{
  "n_layer": 14,
  "d_model": 256,
  "n_head": 6,
  "n_kv_head": 1,
  "head_dim": 32,
  "d_mlp": 1024,
  "vocab_size": 2048,
  "activation": "swiglu",
  "norm": "rmsnorm",
  "norm_place": "pre",
  "norm_eps": 1e-05,
  "positions": "rope",
  "rope_base": 10000.0,
  "rope_fraction": 1.0,
  "qk_norm": true,
  "attn_scale": 0.177,
  "bias": "none",
  "tie_embeddings": false,
  "parallel_block": false,
  "init": "uniform",
  "init_std_qkv": 0.0337,
  "init_std_o": 0.0389,
  "init_std_up": 0.0337,
  "init_std_down": 0.0169,
  "optimizer": "muon_variant",
  "lr": 0.00549,
  "lr_mult_o": 1.15,
  "lr_mult_down": 0.7,
  "beta1": 0.93,
  "lr_head": 0.0121,
  "grad_clip": 0.5,
  "warmup_steps": 92,
  "schedule": "cos",
  "final_lr_fraction": 0.1,
  "batch_tokens": 131072,
  "seq_len": 512,
  "doc_mask": false,
  "train_tokens": 521300000,
  "steps": 3978,
  "dataset": "wikipedia_en"
}
Each number is 128 + 32 x the weight over its row's rms, rounded and kept within 0 to 255. Layers, rows and columns count from 0. Numbers have three digits each. The size before them is the row's rms in percent of the matrix's.

# up: layer 11 MLP up, 1024x256, rms 0.178, rows 715-721, columns 128-255
# down: layer 11 MLP down (transposed), 1024x256, rms 0.124, rows 715-721, columns 128-255
# gate: layer 11 MLP gate, 1024x256, rms 0.166, rows 716-722, columns 128-255
up715 104:107159086131120137140116164149107127150107122097163077136118094129173127169124192135165110206153168170090097172082154135049145124142100114113193135075150133099128112109079151123088172128147158113157094134100106118035166178116158137076093100146156143175120099180142141156149128103166147109146182178159095135141125077113097139138168139143093123140160169075183163204166132082130133199158
down715 105:138102139174087094091141159057151098107102179155120106159137112125034167159135081142062203164116089134122123145135153137180196057113085150163167084137081104158147113107120122079149114064162113122122084109097173188146092125148119123177108129085140164161132127090067148134135135107167098151156186117167068147150104121140147134102107086121156136128133164102136123090090178162182125120106
gate716 101:071091135132115077136103098158074103110119172086130163163154137116137143121104127112113092184137187196159124077131125110134147145135095111103125119124155158119103113113207179162106129135132119129128105198172149142095161131115151100077197112100158136056112163184117128110126200166161149127124115144103161154112113083127115132141150079124082154117126108153133114148124104115093187091142
up716 103:119096182101183118114145130132062123113121107122068113118145120085142135141068110101113097166192095145149208148148119114103175154091111177193119067139162192141126131106132132117170165093129066102131196106166126191146099087146133160097152115100162127150120100072096133112132121099160124085181176160116139128159073151141120095132137152157102178095094107154152112109098165155153135128122
down716 104:172115143134138116137141167090126107103165154154145114113144146092114157141031137178131127149096120128183155151144149158130106132188089115131115128170126132197149201107109155103166148118119128072092138157120046120151126148178095155146146107082170106162122075102159145167145176129151156162170153140147092122121123063176094149152168144101134127140092187106111130106108140152159146120102
gate717 101:100105075131135116138125149135105125060123095139178137069115107104190119146137129135130061183121133187152127089132099142056095112163133093064150158096098172102095070154102196046137121133118144124171159162139156065116048128127081160060149133124182155126154091110144121138183137138156122198179205204092100188147108129122107076146113190108120081157093118157218150139136161159115140103136
up717 099:127136130135133157068166091127110150146052080100158116184122114132156097153093168144209113166098132100160099127109129172143103137054168116166108169140177159131126151109120159124135116035187166137081127129106103117144133145095194141175111146145136113129116129146166105186163125115108140110118132062124164163085145128107163201216186203119122179140152119126152165145099151153080073192149
down717 102:164118129116109154166162133113119090098164160115112096128120113159095085156154088158150142086153090105105189082056160154114122120084113116140131080116122132156181162038129120110119050136094158131205162141196124199159136080147073095136140096105126123035147139129160129152062151077163205196081078180127125076098139111169107116131135109155131141096120088123160123111185106105109123133191
gate718 102:179125169176150146118192142128076116144131123115117133164095198135114092127115117150131102123085112167169109173095131109151118086073176123131188171136126141134121127088147189081115150110159139162189127148160133143101111151128104192138134135166160092133221130191159148117155131072174086109139142186116144135122148100092153109082129142125120143178149117118084141175106121125136105121066
up718 106:162065143115180213077137117189144159104105181163104148128159101131102147192095160150167135155170139157111137129096126045107068096099182127152092117152157170162166066047095152104165176127179159135174118127157159155174107179144079129193121087097103100135137066114129143096097108124137114121121122143102140146141139129172077155074122080125069158131124126167124075153116129087131107155106
down718 104:152170117094154135138115163134152089141132101178084156125173130132175116120116077167151110113118114176129156144174174066135099059130146075163152138164151137098123111154113112161183050162176154162078096096112062159119124197138143139149138056146106130141072101129135074120145087121125189144093159128113137099137126149077126125138161200063089063158140093097145140029123094125166158101130
gate719 095:162047133209140169119142147113111118083123127115123114120168154153166172158150136114100096155122174104144132130193103151097088150148113118146087110120069185157130100046172175136117090122155081127105118178098144061164119110108117128083136124209114102128156119161118119116172125130159137129121092089140155124133174156113127178166117157111138224120102143136145142227143084071137105150133
up719 090:133134102071107138137100101149096136114163128145109133138081126096160172110146134102111099139077127132102157148063182099093112153156109170150142083161159130153149090158149065167110127164109106104124097103149152093137111142162112154139023162094162144060065166116145149130156072156130116067129170120087116135062115131099121099112152106112084189127056092099162155098120132124135182142077
down719 092:182113162165136116136143125093120086093129102104134128130140117139075138132113125110188126149137095130073081086155141131147130116193118144150108133169096105066139097161154094057128119157131158104129158122153131084165181163072149135146142105104106129006109132084107143119073095082150061132157082165161153133177182173110150055195126086084184178157097102123100120113112196131142079081143
gate720 101:202160128127108196129140128113142109135108110142156120128153102144069162184070082109149144130115152138121140150132146181126080090091136112154112174112114149127088099103162111142121142073135184167114099080148113158060204132121101107123147142167095175154138149174126146092103136130066088103103119145123129054120099154118136118096134146177170162159119114134120086093170123098136155156089
up720 099:160109141123109116127155153077177190118136138168161170063098148108109120127087154073131156130139171140169128086129154104152190131140167135120150141154102164198172133078114112098119131115171118155130154135078117138094122125213132173155076137140162152085168121109129159109184106105143087106113160095162114158161126110096148093111089136108091158114198114133173127162163066073141151149139
down720 104:071094149102076136126161147130107134106200074154150122118129146179088145148129086088109097161089139168086080093037136164146143125105145106159190129065129150115142085170155160089098147089094054133195157153169100149129142143131107120094152149156182170038142116155119143061122085115095083152110110167103164122104136111107181158103200107136145114141201127070109128116183121102135120098127
gate721 106:069188123139140171180162146141124150107128098184136130078094150131108076088160151150101120116168142110061131147091127084131158152169182138097135206063122091124088103121146125116083087167173157103128231144111113116062163100142165121103121105093097109117163044147175147157161091186068131149173150179148154124158144134154146163108164148123108133135124089096168078158139182087114098106092
up721 107:095104064065157146161099102165140127163145138158164119186129043116134090149112150117129162146162129173055061101121118133128120132122091168116143138078122133150139139143119125048124127083149130082111131116142139100091076131064111126110101132098108159107178109165113122131129156182065089088048088125124108115105148116137182133099150082142122141066184140148123151073167091049119127085073
down721 104:122135150117131174109173112135164141135149096089114076081167215094121107160097195101099069120114153079106136145143144124139111180180106172148127185145141103086100092109150076119147094118143098162127104092124045120125120158164160093124154140142098108080128053122178149152142167176085151177155085117140101122159142143107190150168224169125067101127136159142111099125171139165137160176136
gate722 100:146139148155156095105145131106103093158136110110149155168095129147188107164068133059156152122119126105191154152204087125166133098046132116120172164156085095211178123066161139141113157076143105153107066093097139150101168153115169082139153080100130155111240132144150148110146120148154093143094094137166138087135130155093168060152133068111120166080120122151101145139141123140162100114119